Part of a small language model's weights: a variant of SOAP for these matrices.
Each number is 500 + 50 x the weight over its row's rms, rounded and kept within 0 to 999. Layers, rows and columns count from 0. Numbers have three digits each. The size before them is the row's rms in percent of the matrix's.

# o: layer 2 attention output (transposed), 96x96, rms 0.151, rows 9-60, columns 64-95
# v: layer 2 attention value, 96x96, rms 0.167, rows 10-61, columns 64-95
# q: layer 2 attention query, 96x96, rms 0.209, rows 32-63, columns 64-95
# k: layer 2 attention key, 96x96, rms 0.219, rows 32-63, columns 64-95
o9 096:535473485450490443457533543452533559466526491442495484527468536500502476651429516454446494530501
v10 097:504431633427575488562388479455480548526504530512487574473475516556470513421524468546387459480491
o10 091:508554456453508409494437499534516489498512549427407480405423483433473498524512512432520454553481
v11 086:468545566531508493493476523498538555413492557564570527554415512574458529498515563507528608584575
o11 073:541543445582501485493452510537481578527473612482487499503391559478463538446570521473543606479542
v12 088:445473492519419456516523449497499445486575483475482557530449485440509499447501478493492577485535
o12 084:511462580595476454477462439439564592553471524517495459571445518452494545451544552516530500491453
v13 085:495499600551471497442481484484491519548589417446544532603562527525544443415505462513454546490442
o13 086:571442476483496456407499489546487433482537469386509515592511486431508516490542386519476514607497
v14 096:510465519435573463477427520536468430449481527544530464473560474529529530473552489446452464479521
o14 092:495492517444491528447408449459526509461428529483509460465521517507568400559409476520421557439440
v15 100:463512508470462575442468564543445402564484492358473530586513463455532483503466553456391556580545
o15 094:561438557469523551397478437509458455468568558500567532574483598519461464519576497463502569546509
v16 095:420438392548524542476564511428403445441519497406424591488501487514508408508586471475450454468470
o16 080:486506533437484424458584496502565473426528539513487442580526508506477465499448512467578526540458
v17 102:423507437480533511600505525545496407518387467473512452582617474573489530565494569428426487518571
o17 094:555540440502523589515589444482481513491469474482450534472439468576492474535484534387426516513583
v18 081:502520599570502588414488464439498438516424495441547389520523503508476535435435388560418540490512
o18 079:494493456569467542480546470438504470437501558471442534582509506539419469522492531565502458500447
v19 097:547468591557489563468442570514462521460527509509530495423419456435485587396484405489502537576488
o19 092:510511527474526443594556430405514505415497556422606484532470551457443521591484462486475573470491
v20 095:443545545583533433589542441384496616474512506489456642491450479475477462524410441498541525483467
o20 093:449540479530509427415541556556596496515508479489511470534444519409466473393527491606423567527590
v21 096:483441521523463474429606556439425461508464568544446462561617427471564483494505449525493575541585
o21 104:522453461526518455410535373457473496406511522476475528476473528502464479579523488532597548480511
v22 095:429532527460453505563525434519554563437454517435470512509596453457486520474454585544534495492471
o22 089:497484457473521535518496479539421420466448436558460509457446508434567506539438566531476461548519
v23 083:583560470455392498527502469474549496597394476595535494518474457502391521499418577525555532528413
o23 077:565540449569529629532551512483500446562448492459457652495534436516477548412462522496518509538474
v24 103:461497489459534540552486641435449554530501524556446477444515461500539526558503530439536435531374
o24 092:491472494519528484537462486525524513418457467570535528429511523541503478517508472499457610503516
v25 086:576530567479470546539558480510558500523425475412533401528445496522434501457482505464545509532553
o25 084:533482486580542612540466459551453495517441431517552502599509489501520451511523438486386517567563
v26 089:511520622520429499522529496517509530500484431513515479434461519452423474559540462618489518485430
o26 087:425544407531478465530516575592433495530459618533465481403535462514383553564480563434468533454437
v27 096:563406530554529459547557503510504452529570515459495541502586509502438459506565530443532532547558
o27 097:546555574454466502512510613514464530495558550573585519552444504532518462506458508482483598531539
v28 095:527469440387458536573438573508472488445458399463521588522499554585569465492545418511481486424568
o28 093:499528488475529425500503498449549493551509565514567429503618495513536500483408610552454443508441
v29 093:528530469540558499615435521466530392538413552438455451524528486560495438550536527451508502582503
o29 088:482531453496398460561522513496470536574423539522481457551515411493403504537519501488470533586468
v30 098:511497467518399495395506457499540570482389524511562565501489518497561490476503498435551403494527
o30 092:509502491387416490516488415403400558550429472524416518447494481523501568493572452441411489516589
v31 080:437519573530478570587407388460478505522501452442466491600573542582504495549550464629433399489532
o31 076:545562483491525491486481490576492523578538531486459435415486506641529586565453432451538468545495
q32 070:513452455435462430365560465531491500492493461435519475454487472572642451489406521500535460596493
k32 123:550502525471440531517518541397552485468565441498455509591461542514555397554462456473496387553489
q33 077:451493545585578519583497560467530525396492477516550424538437547547524527564586518522453451449484
k33 100:549527537418502552427588515420545487563452486423413522494409503422502497457457563536527427481520
q34 077:469493619562469458494640566523483454540455432461485559507584494486602458442432404511487551558526
k34 101:518500554548398554577590538466505442495505532485479435521533498567485405488529456498467496518446
q35 088:638536475373512513506441556532509396472558432461475437497507444569465557508545516494412461489461
k35 094:461407544420468471467585514597391530527464518523606539526574453500458585554514449567483474547524
q36 099:554508526531489496457444503474458561468572552533552435516494471487473528540475620488504532528512
k36 086:495437491423500518486489540548507543452515428416501587523508548550545567506570541606489522499602
q37 104:522454398505498493589567505527492528418396466509474536629510541549517473462493559477472504438551
k37 099:505497459448518598497466478455471508471558532467539500438513535489565603468478561397494535478530
q38 117:575512439418395462413477508516578473457532457541458454577450551498531524497421426450511482547476
k38 097:538534484511583492486576474606487496533511562533628495467553559456446575478509631542547513475548
q39 102:453577562427493495533568591490462516503457516626556585627525468515445440549537487505539472522377
k39 116:535528440512576484513463483576419501541475425598531515441546368496441569498538452518435540404509
q40 099:478463623431493509479481412556506507373453485452537578514505497557479489523448547522584548406571
k40 103:503507472452501488625383540495597486519463508602504520516461503576425541481480598550539408512556
q41 107:517465496544497492488476499488469594450409523468463531409541538627504586526560457552480569476450
k41 111:509484471493440553539470507477467533497501426457480548550448581472598471578441493550471437527501
q42 095:450456474547545548502486534469413606511434447507561589437474513497474426509479568539544492569517
k42 094:490500415430514537524445563508592483445507561521551598526433438501528543442539500496442518547455
q43 104:537503514477489578523522590353363496395486469566397525476504434542467431548515476467539531466438
k43 098:459450575498406478509513554541498391520457418498555545483474434537499391489520450473438448528419
q44 097:504546624519517460508563500558514558457432528474441516522511473439357497500514438509434473386525
k44 087:530619603495545466524531545517535525477476427488436539545469529484469528425566487579451427541416
q45 098:549458471473443568583496549511445611514462512467473474477559513476567628437399569497584428591498
k45 110:538485470545476531494461429502447511476569514507603497542518392474465481547573564581489521463573
q46 106:410498474515491477476556415420394513433500497497486457568565501496511506536454487447503483531484
k46 101:588482535525541583580568392496515444399550578525508558551476505570464504431507555530490491522547
q47 094:463461474547472458473523519527524529453584518451514536485512560482492423519536446560606473450488
k47 089:390555531427457510475428569572460616439499586467435520424501476438497478468555415538559485526599
q48 120:448497583564524558604488517505438512510491593568537542501539462460436508470588477518444567411538
k48 074:504462444505489439452480460507512532529542468502543476541528441546421566460463557455583504526496
q49 096:495582476480502565528516477533502619457527563542607431503568431468531471572560503516478543482530
k49 100:513486548570557546474491516528462503527563556492490480431545494490491499440611554455521485522634
q50 095:536551400415408448524546460434579548560480536551585486492481498487568428519481489488509550565514
k50 102:495447507486544559495539577485519463411498478408452542497447472532637501548460454439504518497503
q51 103:565478563616582572575561548536506440455466516563502475463477496430503451423494504502409558396502
k51 099:513464480512558580534479483603506496462550437549557446553522452432468559495530532470514459530524
q52 091:499536553496464542506464576497513474621433461448645442574430565403471463557472518429552556533535
k52 110:613543535516486531481595548517540409498507492522489499545550552396555462526560540505521506479550
q53 106:429499520540529588542492611442556466514434537502540475477524508519538435630567478491478478457555
k53 095:572555530529423590494546500530385530473512474470521517503442579484474441509442486512484565514570
q54 080:514481489499532562437560487552385419510487516470563440454522492440522579544533430484447551446602
k54 142:493515540471547515429537457513431515463550568559570601474532463535382610510541506459466491422492
q55 107:515548541515577592557534438493473527489554507508540552503445552523509511539496496492508529447489
k55 098:576519486481385471441548500481570473510463506449486467477483503555553404529431534546558483498492
q56 102:498503471478500470620386409483511457483561553425521450411531527537478495389410480550564454406490
k56 105:516519494505510448552440551404564536504496511501494452532480495501477447494533426551519421515521
q57 101:482451506532421471444497534527453469479479421423501461566558546504444447554449552552476622605518
k57 098:633530541403500463513390495440533412553514483401507486528493596538505565531523462408385543493468
q58 094:491469610493563504604453486466470498497402561504514498548495430462539416511565495440514576463437
k58 090:477573499460545558485628527584501401561440424488527456394476474477515478486559600521590528458489
q59 109:478539539505466433492542432442541499527531488440531420444378507450538596497496457469399549453455
k59 111:474469536548518502477479507558423569504518430530498537374552549439475520396521461482504450489477
q60 093:477502499419436565494579466498528444628486423567551497469553488479438438515534519492446502483469
k60 092:652449535461552545481538519479514498483518447591498478490489511525456519617476403456499532524457
q61 110:458593430470448510419522518485488438485438479533561439533537433543475550405544522629574579435514
k61 105:538547482481499552542466501567533494536489543517512503569513542490495509496427429469501494510554
q62 110:544421504542501485359496483485525488490495483423602508503476483497532477447503566573523446501533
k62 102:518468496536456482496335467598540526427329581515477542471498460548466481548529484476524538474440
q63 103:467467459497431440444511453438383522518588535461495536508565457485575471518506525551408582510500
k63 095:470489365517455568448480514496505397503626526419445511468502566540548494509484430583488551500467
v32 124:410532540482552413451493532425525546515509491469512405548519475485399522466395453571567513525491
o32 124:504531522549430535543534515504477572499492503494513519465574568526486491455506483479448529583523
v33 112:507472568460489482414458521527504387601560520398505525496475460506543494476449417441466501525463
o33 119:534571578541458488458486487539483588438494487525551503444499564502530574579461463430571534487529
v34 102:590477518468568558524553472477361392523521505462559534500511485486494466486470402496514470501461
o34 103:546534497587557506488410488575543543481473469541476505433512463521520429529510557516547523516512
v35 112:473443633415595550502373542457520470519439525430474459511502542523582484640454418458458507469513
o35 120:495434507488455525539512452461543429387544454565488456557498468450522569501456562456480574483457
v36 104:569458547481464484550447556527574522460496479564503471559511417477494531526554486456564500572440
o36 109:385450429484527409521552509448462494421501466454472432478474592516431565531432560479497458554415
v37 114:514463504463527438524502562547568540508477465533551477508469485570486540598553582635492646552467
o37 121:461484451590468481558500519473491430415515483523479498562484522385515442586511429461477490452584
v38 114:480442453484546381531412568489498458552480600486530477380460508517531446524509453541494484528482
o38 125:498429536491505502492423535423457469495452530483565470442517476504572524521446529537516449475558
v39 117:390339572529515522518482414533485542472515581478508499587470439555507457486451416524470543510412
o39 124:552469528531536510535535546541459519467505465476549451434422490483536485461436536505462508508611
v40 103:534495583591437485528613505454463521508521473517521532475479468461345573475479478547489541572502
o40 110:546488526371534546523533539492475542447493560420468460405520584427538532468500435468479409596605
v41 106:509515506549503427576468513507447510458432518531416536536540456518476502494474467527501448520610
o41 111:521515532443528536465528580450547503458446503458506434442468574539542524504544499480450524566425
v42 106:519561594497473491616495513533499439518448389499519488574469424620472505549540517483598417520477
o42 112:506581522530499476523503519441455598446514517497438394545530587640490423562502637524499440495459
v43 108:500496476535508544525520513559458448484468445495526511585408580510489542580595553480485447388428
o43 115:466523468566579537534473465499531544508511538512504528571502423385531458487507488529497421507545
v44 105:465475529481516533518505478509546455495502492404505553488413482573477394481500521459581428467508
o44 124:521494526451413385446504523614401606492499489514516497556556496543519517525531510506522597410580
v45 108:538535526471600468483534537548561545409567460441484386539494537543539459447509578495458540447433
o45 113:542558505522495554501542434484566392444547434496505442516451482510512435567622429497501539456554
v46 117:530537519533525484506555448504466507510533548542516508478466467454504489474467414463478521545555
o46 130:565505546521432577495514542510448536587482474466443509425473502487524500554490633430544537485473
v47 113:540500467444559446385501488487488406492535459526530577460500432541477517495470512579557589451504
o47 118:467499512527446466426438551465554501433456445505518465543535508552510503540471495507551461496548
v48 109:407511499490471534432569506445480482531384480450500532370459465389551494587544518522524510419537
o48 116:497582521438494483572546537491441487494490467557519547560544579526404496444449500577589456485471
v49 118:567503438566464467458475561425511429603507567525552530546527523515558480443431545473491508492569
o49 123:488441512404519467436465449515442440536582537609462502457504462457537468475514360536470467417546
v50 107:439509531459543571538481507558464530506558377543454492573528503471578502413394554553425479516493
o50 113:541536383522524404491580404471458453560532505462553424500516504490545436579549504364475513636469
v51 123:478447554439473475514486478474439513476496511510498472556589494537462458594651493439617539553526
o51 126:595422394436521450547514450422530531530537536499505486534434500558491502424421512440469497393467
v52 111:444389516523459476509549561588467497450445500422491544502549550519401453527513486484497550479668
o52 123:582458500523556510537565516533503521544427542571462550450462529570426543411468440464408561495418
v53 121:436494492501562483502583581539518481565504394336487510522496565533500537513498548484498486417488
o53 126:544491500573508395480457446490509603478571461599546427463548425483546491452527492493518521620513
v54 116:462612535515529530553531526553466567587605554499556434444573457518443521564456456474444575542483
o54 126:401505475544519453559460500469492518390425477464412425445472553479531469552419491498462552511485
v55 101:422551425580576538451477419483448447468505487508520439596468557449495517500508441540566478470451
o55 104:502541482526545464532518535492553446650533382468534522532430486478519406461592550525481529502636
v56 115:565506447440499604518558485493485435483567464442402510485474489486460527470476514539490558491488
o56 117:452532413539508576571456496510566504525436590443517493464473487505461497443530402527455386495564
v57 108:499528478500444564515528484591535514506461627447481510497528426591461455466561445440477458547544
o57 123:537563479526525560519496624564489593496530508533473532463430469504499517544474573499453549468473
v58 104:433508495589537512457515478503600457517422482379536536516522486575573600482438416473437599501539
o58 110:476530572511467484537538625498540447507540442624425467499473521460478524515529544486477484484543
v59 109:510497424490523444475508475470509485532450515507658466472431571512562480448463520496456461520455
o59 123:462500474510501494451502451518471490582561462396490506482535555532558474541394451532533536514507
v60 106:468410467500507446539513487508433473509399554562553516553489511369492484446386555534454486493492
o60 109:507550470443556448507578521555430437536413488556507459460576434572518502409569518372563479523527
v61 111:460517513520541526460583506493523578537536413566470504491471451471555456526545566651460485514453